{
  "hidden_size": 224,
  "head_dim": 64,
  "intermediate_size": 896,
  "norm_eps": 1e-05,
  "positions": "rope",
  "bias": "none",
  "tie_word_embeddings": "early",
  "init_std_o": 0.0,
  "optimizer": "muon_variant",
  "learning_rate": 0.014,
  "beta1": 0.95,
  "weight_decay": 0.021,
  "lr_head": 0.0104,
  "decay_fraction": 0.767,
  "max_seq_len": 1024
}
Each number is 50 + 15 x the weight over its row's rms, rounded and kept within 0 to 99. Layers, rows and columns count from 0. The size before them is the row's rms in percent of the matrix's.

# layer 8 MLP down (transposed), 896x224, rms 0.0968, rows 632-663, columns 0-111
098:52 37 59 59 19 59 53 41 36 56 66 48 67 47 37 52 45 65 55 37 30 42 16 40 51 48 45 36 75 65 54 35 44 49 38 64 35 28 44 75 38 64 60 48 84 37 62 67 44 56 51 41 42 30 25 64 52 54 85 44 54 55 50 22 61 54 69 54 78 34 61 54 31 52 56 52 63 68 60 91 67 48 52 73 18 57 60 49 45 62 53 59 36 37 54 79 67 35 51 66 44 42 16 66 32 50 61 65 82 16 58 59
095:54 49 48 80 78 28 32 37 17 70 43 41 33 35 70 46 58 32 54 45 35 49 61 45 60 39 63 65 16 68 59 69 45 49 32 57 63 40 51 57 75 73 51 23 43 54 39 14 53 50 42 44 70 77 12 50 37 53 63 31 53 26 48 39 41 46 38 52 39 41 38 82 52 60 43 58 70 68 39 08 44 58 61 40 52 30 34 71 51 60 75 37 55 53 47 42 57 62 47 18 55 47 55 63 75 44 50 46 50 52 41 40
104:49 62 44 72 57 38 51 47 68 46 47 50 33 49 70 26 50 39 25 35 53 70 27 31 37 42 23 59 47 60 35 65 54 49 40 73 69 46 60 23 48 64 54 33 53 73 45 52 49 38 51 40 42 60 73 60 59 32 52 33 69 66 77 27 62 74 45 61 40 28 43 76 49 68 43 46 77 27 37 41 21 28 35 34 69 29 33 42 31 57 84 39 56 45 71 30 34 32 44 50 34 30 62 47 53 23 45 46 86 42 32 61
106:41 50 57 45 38 50 53 56 19 61 40 52 32 62 39 51 25 61 74 58 31 40 36 73 19 53 42 48 53 27 37 52 43 65 33 60 53 60 64 22 75 58 52 39 58 54 48 36 31 77 65 35 75 61 77 48 50 50 70 48 77 49 77 54 43 59 37 40 46 58 58 69 52 54 58 72 67 14 73 60 34 68 47 66 55 60 48 43 48 61 61 37 54 62 70 47 43 69 30 42 28 79 54 64 52 44 57 66 35 30 65 71
104:54 45 44 65 51 52 64 71 91 39 37 71 53 68 45 59 38 29 36 43 99 72 48 64 73 52 44 48 45 43 52 35 70 42 60 29 56 64 58 26 37 44 65 51 55 43 40 61 65 59 79 17 48 36 78 52 68 28 52 52 47 64 54 32 69 50 79 72 73 52 50 44 59 28 43 33 58 49 38 26 66 38 36 33 73 40 30 48 51 81 55 42 50 70 21 24 57 78 33 44 60 38 32 44 63 36 38 55 60 55 42 54
098:54 60 55 42 58 61 42 30 39 25 56 65 47 34 50 55 31 53 60 40 44 20 44 48 29 43 46 53 39 61 42 46 62 28 38 28 49 60 60 41 18 46 46 54 67 69 75 53 37 53 53 60 65 70 76 58 46 53 37 47 25 55 63 50 31 00 61 42 54 65 56 45 26 65 32 68 55 62 49 45 63 92 75 40 83 76 42 57 44 40 53 50 27 26 48 59 32 68 53 54 37 62 57 43 64 33 70 26 71 31 26 48
099:49 58 39 38 45 50 56 39 79 77 61 61 39 42 49 65 40 37 47 69 66 47 25 69 63 17 58 41 42 29 43 55 50 45 55 21 68 51 33 60 40 11 58 39 55 80 67 52 27 54 45 59 42 38 36 54 41 28 59 44 40 59 63 21 48 57 22 83 54 56 54 64 41 56 40 33 44 49 53 37 63 35 42 75 50 70 51 65 41 46 57 41 67 45 38 36 34 34 47 54 63 67 28 53 23 72 55 66 47 43 58 64
097:31 13 47 66 37 29 48 70 39 51 57 48 37 35 32 37 52 70 55 67 39 30 59 57 47 72 43 44 50 54 50 81 50 51 39 47 61 68 20 65 54 39 70 59 37 61 44 56 40 64 50 27 15 69 60 64 85 65 42 53 69 50 58 68 54 70 53 30 77 49 64 35 81 54 34 50 68 52 47 53 72 78 27 35 47 65 62 53 39 32 28 52 09 34 50 59 33 32 36 48 61 49 53 32 67 50 31 34 53 51 62 57
101:53 50 54 44 50 44 53 46 72 76 46 68 55 26 38 48 41 38 43 55 82 39 78 52 47 44 54 34 20 59 39 59 26 39 40 68 64 40 46 52 50 34 29 37 18 64 34 40 53 56 31 36 68 42 19 39 30 69 27 59 21 38 25 72 23 60 33 45 29 73 54 63 35 45 37 74 36 64 43 50 46 15 45 43 29 39 45 81 67 55 31 50 50 50 67 44 56 21 65 70 51 49 51 42 29 20 61 60 68 60 59 48
096:43 35 45 60 39 43 35 37 55 47 49 42 58 31 61 37 55 31 43 46 35 17 39 83 14 46 44 46 21 36 40 39 46 55 12 45 29 32 75 55 64 38 08 49 70 42 38 61 75 42 42 62 49 49 49 47 38 24 39 63 64 79 77 52 45 41 53 62 49 68 62 51 33 55 38 42 63 53 53 44 42 47 64 46 64 45 34 58 58 30 58 47 49 37 35 57 52 54 49 59 50 23 61 49 47 62 47 37 84 40 38 61
094:47 44 59 82 47 10 48 48 52 48 61 42 33 60 68 53 67 57 62 63 42 42 28 49 45 71 40 68 38 47 35 45 36 58 47 39 41 64 56 59 51 31 84 56 16 65 40 59 23 67 37 39 56 50 24 52 54 31 67 50 31 68 47 56 44 72 46 58 48 66 79 34 53 18 53 42 40 58 44 38 62 44 76 39 39 75 42 56 56 47 52 67 32 44 61 50 40 49 82 70 48 64 67 33 34 60 23 72 53 54 55 86
102:45 46 74 63 55 64 58 57 64 37 38 48 48 49 39 54 44 64 28 58 54 39 74 47 42 62 62 55 33 49 67 77 64 30 56 43 59 41 53 57 16 65 45 72 54 28 70 45 52 56 45 42 41 41 55 34 51 94 62 60 23 55 03 53 48 53 45 74 60 61 38 46 75 43 58 41 79 26 31 43 42 42 59 54 37 63 56 38 57 40 46 41 42 86 64 67 52 28 69 42 37 46 32 40 41 42 32 71 34 37 41 71
102:46 42 39 50 50 65 37 44 11 56 39 51 50 34 69 52 51 81 46 32 43 59 59 62 58 59 30 61 72 25 45 62 27 34 16 57 39 64 63 57 27 56 62 35 50 54 26 55 42 34 31 54 34 54 48 45 47 30 68 65 61 51 75 62 59 63 63 60 56 77 50 32 24 35 45 54 53 62 55 28 53 22 39 52 69 26 47 24 44 46 45 67 57 47 59 49 14 54 52 46 45 61 47 57 59 54 65 64 84 72 65 73
102:70 41 43 64 48 26 55 51 35 72 40 47 28 45 58 51 52 41 69 57 36 59 58 17 39 24 30 47 48 53 64 38 41 49 38 56 59 42 69 35 82 65 64 52 35 15 72 41 54 46 52 48 53 76 49 59 78 70 80 25 42 54 30 21 36 55 40 37 63 54 42 52 31 58 52 27 64 42 57 55 38 20 58 32 46 35 74 69 51 44 64 47 66 57 29 41 99 57 41 69 43 15 59 44 42 44 42 68 63 64 66 67
102:30 35 59 48 53 58 49 51 38 51 47 44 60 40 70 54 43 33 39 79 55 39 58 48 54 49 40 72 28 46 37 77 54 34 40 32 82 27 39 30 43 62 74 55 52 67 55 42 70 65 30 56 15 79 58 47 38 41 43 45 52 46 57 48 44 73 26 46 39 42 48 53 46 51 49 55 37 36 65 67 68 57 60 27 67 47 72 53 61 71 54 61 33 65 61 78 27 52 54 49 35 53 71 16 16 62 41 35 51 66 78 54
104:26 66 53 74 90 45 44 51 48 63 49 65 50 38 58 54 30 38 62 57 65 39 48 30 39 61 48 72 65 47 48 70 59 49 39 73 63 43 28 34 55 49 58 31 64 31 38 52 40 13 76 52 57 65 57 57 41 51 42 54 76 17 61 32 55 44 70 26 29 31 36 65 55 34 77 48 51 53 43 81 65 59 60 55 34 69 70 74 45 42 56 51 39 65 69 62 58 63 33 45 40 30 44 73 42 50 54 42 63 50 53 32
104:32 26 33 36 39 59 71 49 43 13 34 67 51 63 58 68 28 32 51 60 39 76 44 53 58 64 46 54 32 39 30 20 44 15 60 69 57 41 69 24 47 16 34 40 63 47 48 58 49 42 48 37 34 53 58 00 56 65 65 51 56 49 38 43 52 38 41 37 69 55 36 51 60 55 40 69 49 34 46 53 49 73 21 52 56 32 74 76 51 63 58 57 46 45 37 38 57 45 40 52 58 72 71 45 69 38 61 72 16 30 35 48
102:65 60 39 81 44 45 55 67 42 63 26 33 29 52 40 50 47 23 49 27 48 35 83 81 73 60 48 42 62 51 38 53 36 55 52 23 53 13 20 86 40 60 31 73 62 76 56 55 54 47 66 61 55 46 55 44 69 44 60 57 26 46 26 40 58 64 56 29 41 39 43 47 28 48 49 51 30 52 42 59 48 48 45 57 43 51 59 48 49 66 38 28 29 31 60 38 62 62 62 58 49 26 33 75 37 72 49 68 49 39 50 53
100:56 10 56 65 59 52 50 53 34 60 51 40 49 62 27 64 60 71 48 35 28 65 58 63 60 46 65 54 36 55 51 78 29 56 52 32 56 60 25 59 54 72 37 56 62 43 72 67 21 44 60 47 32 51 65 37 56 53 67 43 80 30 64 49 75 35 47 75 49 53 80 46 49 48 59 49 27 45 57 18 38 60 69 33 40 63 36 39 43 61 61 55 39 28 46 49 53 99 51 49 46 45 41 58 48 40 53 58 49 32 38 72
099:32 53 53 47 74 46 52 17 77 31 40 27 46 22 71 34 43 62 57 45 61 31 27 53 62 59 22 48 41 47 29 53 61 41 55 65 54 49 47 54 54 74 47 39 25 42 56 46 66 43 51 45 58 66 32 33 65 61 61 50 67 48 39 47 59 41 51 55 31 53 66 45 48 46 64 44 56 38 53 31 70 53 28 60 27 58 48 34 78 20 47 27 56 60 59 46 73 65 56 57 66 74 26 26 42 58 67 70 76 69 62 70
102:42 67 58 34 26 56 55 45 67 56 56 54 45 54 75 24 22 53 31 85 36 54 48 63 42 34 86 73 51 78 53 26 37 72 69 42 81 28 41 43 60 41 47 37 52 56 69 51 51 37 33 52 55 42 71 59 56 65 65 72 20 51 70 41 37 69 31 45 60 61 57 48 71 63 55 62 56 55 59 66 49 54 64 57 50 60 42 28 47 36 27 58 62 56 64 29 43 32 50 40 51 51 54 66 40 55 57 64 47 70 36 56
101:42 48 63 42 78 35 51 64 72 39 47 33 54 43 69 38 27 24 53 55 48 21 22 36 82 32 53 53 42 54 50 49 57 77 40 59 71 49 49 19 56 52 28 52 61 53 55 45 50 32 35 59 50 29 52 47 76 54 38 69 41 49 55 44 37 49 70 47 50 52 58 22 44 40 51 22 15 62 51 46 31 41 44 78 35 62 41 38 45 86 49 54 34 44 54 42 59 42 41 60 68 51 55 67 46 39 28 56 32 40 53 54
096:69 42 39 64 90 45 55 40 55 45 58 61 62 26 50 50 48 55 32 32 45 61 25 31 79 39 53 52 41 44 55 41 48 44 69 50 75 60 51 26 63 41 60 31 72 79 72 73 41 65 40 50 25 44 48 64 41 45 38 65 60 62 58 49 40 64 68 25 48 64 68 40 50 57 42 67 85 53 68 68 49 62 60 60 66 51 48 37 34 44 48 61 63 25 55 43 71 30 41 83 61 52 36 43 37 54 54 43 68 45 83 60
102:45 47 67 69 39 65 53 30 46 58 58 62 78 33 68 51 64 36 33 51 29 29 21 56 48 19 52 63 38 57 57 54 58 29 32 68 45 52 25 26 53 65 45 61 53 59 25 50 77 38 32 05 58 49 48 47 53 57 38 58 64 58 32 34 52 47 50 53 28 39 50 49 40 49 46 48 40 30 66 55 27 37 68 68 42 45 40 18 51 54 54 54 59 86 64 52 44 37 46 58 66 54 50 53 67 48 46 44 99 48 47 55
100:40 40 76 55 37 43 76 37 66 68 75 18 70 39 46 79 51 39 56 44 65 28 61 43 30 31 92 52 77 59 32 58 51 56 45 42 85 43 23 24 55 44 35 40 41 36 56 44 49 75 40 59 28 25 57 52 51 45 69 57 48 63 47 56 43 49 45 81 46 40 31 53 47 62 49 71 46 41 53 65 30 54 62 48 47 64 41 34 44 40 36 60 58 65 43 64 52 42 49 61 49 57 52 48 68 24 32 65 67 68 71 46
102:56 49 80 69 47 68 35 29 53 53 35 57 45 66 53 62 58 81 61 43 48 73 40 53 23 62 50 30 65 59 33 51 65 35 32 51 57 47 43 60 50 54 52 44 54 49 59 48 52 21 26 63 44 31 62 51 45 61 43 38 44 25 44 42 31 40 36 58 57 24 41 60 66 63 46 32 49 38 47 41 40 77 54 70 45 28 69 50 48 46 29 49 61 44 55 17 67 43 63 36 55 35 50 14 06 46 70 57 25 67 38 47
102:74 48 39 40 67 45 82 32 32 45 33 54 61 57 65 64 62 44 43 71 39 34 40 61 41 65 63 52 38 31 18 41 58 63 48 21 75 39 46 21 64 37 73 47 41 48 30 53 41 52 37 55 58 37 56 44 54 32 57 35 52 72 63 24 85 30 51 39 52 53 82 69 51 40 74 31 44 09 67 84 58 53 45 60 21 65 52 29 56 56 60 61 72 57 92 48 56 40 57 50 49 34 49 64 54 56 54 54 62 51 26 60
099:69 35 65 27 70 39 70 88 33 49 64 70 69 63 36 16 44 57 46 50 43 69 40 57 38 45 68 33 51 46 39 48 72 27 37 54 63 43 46 65 55 54 54 41 70 58 70 28 13 58 35 42 60 43 41 68 59 51 41 75 29 43 63 40 40 57 62 54 37 29 41 44 53 99 37 31 46 59 49 48 57 48 19 34 49 53 46 50 31 48 75 62 40 47 49 15 46 49 43 72 53 52 47 48 52 24 39 58 49 50 40 57
108:55 35 72 84 45 53 38 45 47 17 18 40 89 63 35 81 24 65 26 67 61 53 28 58 45 37 58 51 52 44 60 50 82 59 60 36 62 42 29 56 66 30 42 43 69 65 40 48 25 35 35 59 63 61 35 55 31 51 40 40 43 15 62 46 59 77 45 51 41 50 59 27 72 76 35 58 42 41 28 58 37 48 51 67 69 53 32 35 76 60 51 37 21 50 48 63 39 57 53 40 77 58 62 39 72 56 36 62 28 62 69 58
101:20 39 67 43 36 44 79 58 55 52 45 49 51 58 60 73 67 17 35 69 00 32 59 52 44 45 67 29 72 58 57 86 26 58 71 49 55 53 56 29 37 46 76 41 55 81 30 26 65 61 51 59 44 46 63 55 48 72 46 50 47 53 64 59 37 42 50 31 46 32 37 45 67 56 45 58 32 47 58 35 64 78 54 40 62 35 42 42 50 61 75 55 65 40 48 40 48 56 55 44 56 60 41 27 37 35 28 40 51 52 40 42
101:69 61 65 57 67 34 52 59 50 50 63 58 51 69 47 47 70 80 36 59 37 32 32 58 57 19 55 46 25 45 59 32 40 36 43 40 41 77 59 55 34 53 69 41 62 46 55 66 39 44 65 57 36 60 62 43 78 62 25 41 79 43 45 58 44 37 29 45 36 68 74 49 40 67 28 54 62 45 51 74 58 65 64 49 61 13 44 25 44 38 40 37 62 12 62 42 52 64 50 76 70 60 67 30 49 33 52 68 26 48 59 32
097:58 31 69 45 37 50 48 58 25 59 24 30 23 34 32 71 43 45 49 32 24 37 64 67 30 68 47 22 46 57 81 45 51 51 47 58 55 50 23 73 52 37 62 42 53 52 47 43 60 35 42 64 64 38 43 31 57 52 67 52 55 54 27 47 61 35 28 62 74 39 50 31 72 67 55 51 54 75 41 63 42 46 41 15 52 36 50 60 71 48 46 65 22 46 31 62 58 67 94 31 38 58 59 55 42 50 47 51 68 44 43 45
# layer 8 MLP up, 896x224, rms 0.196, rows 633-663, columns 0-111
099:37 47 57 79 70 29 71 44 18 66 48 50 43 31 77 41 70 65 56 41 37 49 61 53 53 53 73 41 56 36 51 23 37 57 76 63 56 37 52 51 46 67 27 65 54 63 43 58 23 29 61 59 35 59 22 72 31 65 59 45 64 52 66 75 59 48 45 58 50 56 97 44 29 27 40 35 37 46 54 52 73 59 47 53 47 38 54 43 40 61 48 65 56 56 52 49 79 37 65 35 46 74 52 48 39 35 63 46 29 59 42 30
107:55 63 55 65 56 26 37 41 52 74 27 44 70 22 46 64 00 53 45 68 20 64 51 36 69 64 66 38 16 53 45 44 61 39 41 57 45 67 55 62 37 71 47 34 37 57 29 63 27 30 63 34 49 38 44 78 26 54 51 50 56 31 42 41 52 64 56 69 75 59 69 29 50 50 43 62 16 51 32 34 37 43 36 41 37 34 35 33 60 30 76 55 41 27 28 57 33 59 42 26 61 61 34 55 62 39 43 41 64 53 76 40
108:32 35 47 62 60 36 48 55 58 65 12 59 65 17 41 54 34 65 42 62 72 57 47 52 44 61 62 32 33 78 42 19 76 30 37 49 59 41 31 57 66 97 53 50 52 63 49 32 41 60 49 43 44 54 33 45 61 69 13 52 44 29 35 50 51 28 47 48 49 53 55 33 50 67 54 65 37 47 63 42 74 05 44 19 54 60 51 53 45 44 64 71 34 63 90 45 43 52 45 47 55 67 34 67 38 36 73 48 47 42 50 47
104:55 54 84 33 62 53 33 48 39 51 61 44 40 47 52 74 47 60 54 59 67 58 30 55 62 50 35 52 35 49 54 72 33 26 28 46 26 52 64 46 56 45 49 39 44 37 70 42 38 38 86 31 53 79 78 75 54 44 74 46 59 76 50 74 62 52 81 53 38 67 30 44 71 52 35 75 66 49 45 50 48 71 40 22 44 41 36 53 57 50 63 22 38 79 31 77 70 82 50 47 65 53 41 39 50 49 35 63 63 67 55 59
099:65 35 47 54 33 51 55 44 27 33 50 51 65 37 42 40 51 29 45 60 76 33 50 63 32 67 45 74 55 72 33 42 76 76 62 22 57 50 50 42 55 20 51 42 43 79 35 62 67 68 64 63 50 38 32 57 92 63 75 83 59 63 51 47 54 07 45 38 78 39 58 56 41 68 81 69 56 57 55 56 53 50 50 62 70 49 54 62 40 09 56 45 64 34 44 52 64 39 23 52 46 62 43 31 66 60 52 74 73 65 67 62
098:31 65 49 40 39 63 46 16 52 49 36 47 57 45 42 63 36 49 52 45 35 52 76 61 57 78 51 47 29 66 50 44 29 55 61 33 41 53 48 43 54 62 34 52 83 62 36 53 34 49 36 68 44 51 36 59 78 61 35 76 43 37 44 30 50 72 59 42 48 70 44 79 58 43 54 47 45 39 44 65 49 53 73 30 56 51 66 59 27 62 38 48 73 50 21 57 26 61 54 76 59 53 45 51 48 46 59 29 22 27 49 61
097:47 44 42 60 34 38 43 39 43 47 40 76 29 53 64 42 38 54 62 43 46 65 63 32 57 69 52 53 56 38 51 92 31 65 29 65 15 63 41 65 81 57 52 47 37 54 50 42 49 55 73 64 19 73 75 49 67 46 50 41 47 59 69 76 65 31 68 49 64 27 53 51 56 60 41 43 23 33 42 63 65 41 34 57 50 35 71 47 34 89 66 21 31 55 42 49 48 65 59 44 63 44 47 47 51 49 47 39 53 50 68 41
102:49 62 60 33 36 60 61 48 69 56 69 65 24 83 69 57 32 32 39 69 53 52 73 28 47 80 10 27 61 68 53 38 54 56 32 42 83 60 29 49 66 55 53 57 34 33 36 69 53 43 49 43 57 50 40 51 38 42 58 47 52 57 27 63 48 59 81 48 29 67 47 37 23 47 37 35 59 36 38 57 60 34 50 48 57 58 50 58 58 67 92 41 43 30 37 43 55 66 51 60 64 68 26 66 43 43 42 67 64 63 29 63
095:87 40 44 53 48 45 47 59 15 32 48 58 64 65 29 40 61 35 82 51 32 75 52 29 48 64 32 65 54 23 54 27 24 74 65 37 56 57 49 50 59 36 52 49 37 64 56 74 61 49 68 71 58 48 43 83 28 34 72 59 46 28 50 93 54 42 40 35 70 82 57 44 36 47 63 27 38 34 43 78 72 38 57 46 55 50 52 47 54 66 53 30 36 56 46 57 35 38 53 46 56 39 50 53 32 61 39 38 85 43 51 55
090:62 26 48 42 26 53 73 30 59 62 58 67 20 50 31 75 51 53 40 58 45 41 38 31 30 33 38 24 51 59 65 50 34 81 19 40 26 39 35 53 49 48 63 33 63 74 44 74 51 51 58 51 46 77 48 57 48 46 26 69 39 56 46 52 34 51 36 67 29 67 38 29 33 41 42 51 47 44 31 54 60 67 40 43 69 35 47 46 50 62 31 50 85 57 47 45 59 32 25 71 54 64 68 49 48 34 59 37 73 31 57 57
103:43 54 41 62 29 62 57 55 46 71 28 40 58 54 59 25 44 55 56 60 61 35 53 68 20 84 31 19 57 62 47 50 50 39 54 30 46 61 62 38 29 70 48 46 39 33 49 52 32 67 37 35 47 51 16 66 39 60 15 58 66 39 73 56 61 39 34 67 43 45 51 62 17 29 55 69 72 64 58 55 28 52 25 70 45 83 59 54 33 54 21 36 51 62 39 47 30 38 61 60 23 68 31 45 47 56 48 37 37 62 47 27
098:66 58 54 55 58 31 71 58 65 47 47 38 62 62 30 48 61 47 30 34 59 52 64 45 56 80 63 39 33 73 48 74 73 41 47 42 19 48 52 37 34 56 46 76 40 48 38 70 52 53 16 65 41 28 46 39 63 70 54 84 43 64 72 19 65 25 26 42 76 51 40 49 31 47 72 61 32 55 39 70 41 44 57 59 54 68 51 36 75 43 39 65 53 57 18 57 58 15 45 55 62 54 63 58 56 38 60 65 67 47 58 26
100:40 32 43 42 58 68 34 36 43 26 66 49 69 47 52 52 39 70 50 47 56 70 49 63 30 44 42 39 58 68 46 31 41 29 28 22 23 62 68 84 65 58 61 41 31 61 51 46 58 43 52 33 59 14 42 66 33 46 33 57 63 48 71 49 36 60 40 47 37 86 46 21 49 53 61 70 64 33 37 67 48 53 48 56 50 50 53 18 11 61 72 50 60 95 51 71 44 50 23 70 49 78 29 37 33 59 31 57 63 52 67 57
108:68 65 51 42 77 63 19 46 61 86 62 37 38 46 59 61 41 55 55 40 29 19 68 49 66 30 38 49 42 48 33 41 54 72 31 54 34 66 49 40 35 46 47 84 42 56 56 55 40 50 48 37 39 56 53 56 59 48 47 81 33 65 51 48 67 31 53 47 45 50 70 49 14 69 60 73 61 29 56 63 41 29 58 58 33 47 50 66 10 44 43 31 27 29 66 62 69 19 50 43 55 54 45 46 26 63 33 55 51 42 51 54
101:49 44 75 66 51 33 51 51 54 30 39 65 71 72 62 52 46 58 61 38 47 55 59 61 64 73 38 41 39 50 40 63 37 62 46 20 53 25 40 30 49 42 39 70 38 41 51 49 52 28 59 68 35 38 29 69 65 39 39 24 40 55 63 69 76 36 28 25 61 47 75 57 36 53 67 40 62 51 63 35 42 69 43 50 60 22 47 43 71 61 53 60 43 60 51 52 27 66 49 59 51 66 57 59 79 33 34 43 40 64 52 46
097:51 40 27 41 45 62 59 32 53 06 67 38 32 35 25 74 56 49 40 47 60 68 35 50 58 54 25 42 41 54 46 58 39 42 19 37 40 66 49 30 41 78 36 42 38 55 50 52 66 38 68 52 47 51 68 46 37 49 53 79 41 65 50 40 61 30 35 44 46 46 42 56 70 53 15 52 25 58 52 47 49 31 49 47 44 35 52 56 48 58 46 58 47 49 56 40 50 51 42 69 63 57 60 16 44 56 23 45 41 40 43 34
101:54 41 34 51 41 65 45 46 49 49 35 47 51 32 49 17 64 44 46 68 44 66 74 59 44 83 69 44 40 39 48 71 65 51 56 75 44 59 69 54 26 60 49 63 40 67 44 58 54 44 55 64 53 42 35 16 72 52 48 39 39 43 46 56 60 59 50 46 48 41 44 47 28 65 53 63 43 38 38 78 36 54 31 58 61 71 16 54 64 52 30 35 59 81 37 60 49 24 40 29 42 70 45 40 41 63 68 53 32 46 38 63
099:87 34 54 50 71 33 12 40 54 58 67 49 63 53 54 18 65 38 38 82 52 72 53 39 59 62 40 83 16 45 62 49 34 30 22 52 61 68 64 41 47 29 50 53 53 67 42 51 31 77 40 47 52 56 45 50 73 28 60 75 49 44 71 46 45 53 47 38 49 33 11 53 52 69 68 29 31 54 56 77 50 56 18 54 50 51 71 53 68 38 54 67 66 42 32 64 57 68 44 27 54 38 67 54 70 49 35 78 36 60 47 41
108:60 62 41 47 60 42 34 32 30 70 55 77 38 33 53 48 63 66 38 65 43 65 55 76 54 35 75 46 54 59 45 37 60 56 26 69 43 52 52 60 34 44 53 66 51 47 32 65 80 64 62 65 57 56 32 62 50 17 48 58 31 46 72 42 67 68 75 79 59 65 40 54 37 44 49 52 54 23 31 49 72 53 60 50 66 80 44 45 40 47 70 32 25 43 48 67 50 60 66 59 99 71 53 37 55 37 53 70 75 30 58 50
101:82 40 74 63 24 42 56 29 35 49 58 50 27 38 50 31 69 53 43 36 34 58 42 57 58 50 51 63 57 54 62 64 40 71 29 40 46 35 46 42 71 36 41 53 50 64 52 34 48 63 41 53 44 46 49 39 49 39 39 53 35 36 41 48 30 55 48 37 32 51 52 64 30 47 62 52 56 59 55 54 59 36 47 43 39 58 39 42 41 47 55 32 48 43 78 20 48 46 53 55 27 57 51 33 54 46 34 42 66 67 75 55
100:86 46 38 37 33 60 56 34 51 51 29 63 33 63 59 18 51 24 23 51 49 49 59 70 60 69 81 68 40 56 50 85 37 57 64 65 71 50 44 45 40 30 37 52 61 66 80 54 49 37 68 36 33 44 55 61 26 82 66 59 70 51 74 34 53 30 34 46 46 54 61 77 42 55 37 28 64 36 36 52 52 71 38 56 80 61 46 59 46 44 54 50 33 53 34 62 64 58 50 11 39 45 75 50 60 45 36 59 17 40 71 66
101:74 75 87 57 71 47 42 16 69 70 43 52 40 48 65 60 53 68 50 34 68 48 61 62 43 34 40 72 47 50 29 41 26 62 43 41 92 31 43 18 52 68 32 76 73 60 39 38 45 59 23 25 37 55 48 36 86 58 57 40 44 56 43 61 62 59 49 50 52 58 64 65 28 53 71 16 60 25 42 57 33 58 44 52 37 50 60 46 55 50 39 23 44 54 29 47 18 75 41 75 60 44 22 71 46 43 52 74 30 63 64 89
098:61 46 42 53 34 63 54 72 37 69 66 47 48 44 35 53 83 77 53 36 18 37 47 32 64 27 49 47 46 46 51 55 68 58 37 32 64 56 50 46 54 55 42 60 55 65 40 33 46 56 67 53 51 60 84 40 69 54 57 48 26 44 50 69 39 58 85 63 40 55 60 66 43 75 59 36 36 54 45 71 63 48 36 33 53 45 50 23 53 64 55 42 67 39 42 43 67 55 54 53 39 54 69 52 79 57 55 54 57 58 51 43
100:23 50 64 42 44 81 24 66 42 47 66 80 55 33 51 62 31 56 51 57 18 37 57 39 38 38 30 24 44 76 45 56 55 52 35 55 43 54 55 47 46 38 66 39 38 46 59 47 50 65 49 31 43 53 42 36 67 78 46 66 41 45 66 37 24 52 43 39 78 67 42 49 29 46 70 53 57 58 39 54 40 72 44 27 76 70 46 30 35 54 39 31 40 55 59 43 32 21 33 40 81 29 48 61 65 28 45 47 57 46 66 71
108:74 48 30 28 37 72 52 82 54 62 57 58 33 81 29 41 76 73 64 51 46 47 34 20 49 64 49 45 65 67 25 39 56 31 75 57 63 37 41 38 64 53 60 63 55 56 43 54 45 53 10 41 43 68 46 37 40 51 42 45 52 33 61 36 57 59 61 68 66 50 63 51 53 68 44 24 50 43 26 53 67 36 55 46 57 58 41 62 55 54 71 45 30 48 54 60 10 44 47 30 34 45 49 59 41 50 52 49 58 65 37 49
099:76 42 57 57 55 45 44 52 28 34 42 56 49 40 52 36 46 31 06 06 51 53 63 51 52 51 56 47 80 65 63 45 54 67 82 56 62 24 46 55 62 75 67 55 41 33 33 34 47 33 76 40 41 51 40 43 20 64 25 82 11 34 58 45 64 38 32 40 68 77 66 63 44 49 54 54 60 36 55 27 40 58 62 66 48 52 16 44 68 74 53 52 41 57 32 80 76 70 54 58 38 59 48 46 52 44 46 71 21 41 67 58
103:23 16 50 72 68 43 45 70 36 51 42 50 56 58 65 69 39 54 55 22 35 62 56 54 46 36 61 45 57 61 60 65 42 41 22 49 47 25 53 68 47 58 83 71 64 42 29 49 48 66 32 36 69 46 51 67 39 53 60 30 43 31 18 85 71 50 50 53 87 43 36 64 47 48 35 65 66 45 46 48 44 55 72 61 24 53 33 33 51 57 48 61 39 42 35 64 48 59 52 47 43 37 26 51 41 37 54 67 82 25 68 19
106:41 37 22 65 31 35 23 55 43 66 43 31 67 37 50 63 48 69 41 58 43 45 44 64 42 45 67 31 36 80 67 45 41 17 56 34 42 31 40 44 26 31 60 65 65 41 46 52 63 61 39 61 48 43 44 67 29 43 39 29 44 85 33 20 52 44 36 39 46 75 41 61 72 46 59 41 37 70 50 37 54 54 55 47 54 28 23 83 42 39 38 71 51 67 45 22 48 30 63 73 54 57 46 34 37 63 50 83 36 39 58 51
097:06 41 59 39 53 72 39 83 64 64 23 43 53 69 51 59 52 33 27 41 51 61 36 57 49 35 49 45 69 84 76 12 43 52 27 30 56 50 77 63 34 33 64 73 34 48 54 32 54 57 38 35 42 73 27 64 52 75 56 45 35 46 47 79 50 45 57 63 51 64 58 49 42 44 28 80 64 51 46 72 38 32 62 51 41 65 73 50 53 60 19 71 51 38 51 29 62 68 56 56 37 45 60 52 46 29 25 46 62 66 65 69
098:73 53 44 38 23 73 63 37 36 41 42 49 60 55 46 34 51 44 51 70 54 52 38 72 57 64 22 74 43 70 23 24 62 19 51 42 78 60 78 47 28 40 54 61 61 58 45 76 46 43 20 72 43 42 28 76 40 62 52 50 69 55 81 16 51 52 16 33 39 41 55 65 51 67 45 39 39 42 42 35 52 73 61 30 63 88 61 60 42 39 19 50 58 49 62 33 57 60 40 35 43 54 42 55 57 67 42 44 23 34 53 71
095:44 62 38 53 45 52 69 68 24 54 41 37 66 47 61 79 41 30 53 61 44 29 74 40 11 68 74 58 46 44 46 39 58 73 48 20 67 31 45 35 36 37 69 22 57 40 44 62 57 61 74 30 44 35 60 43 49 38 61 34 75 28 62 49 61 24 31 53 61 57 52 34 53 59 53 36 46 54 21 61 45 65 19 26 56 45 58 59 26 55 64 28 40 30 15 46 71 54 58 52 37 40 65 89 42 19 77 48 60 28 51 50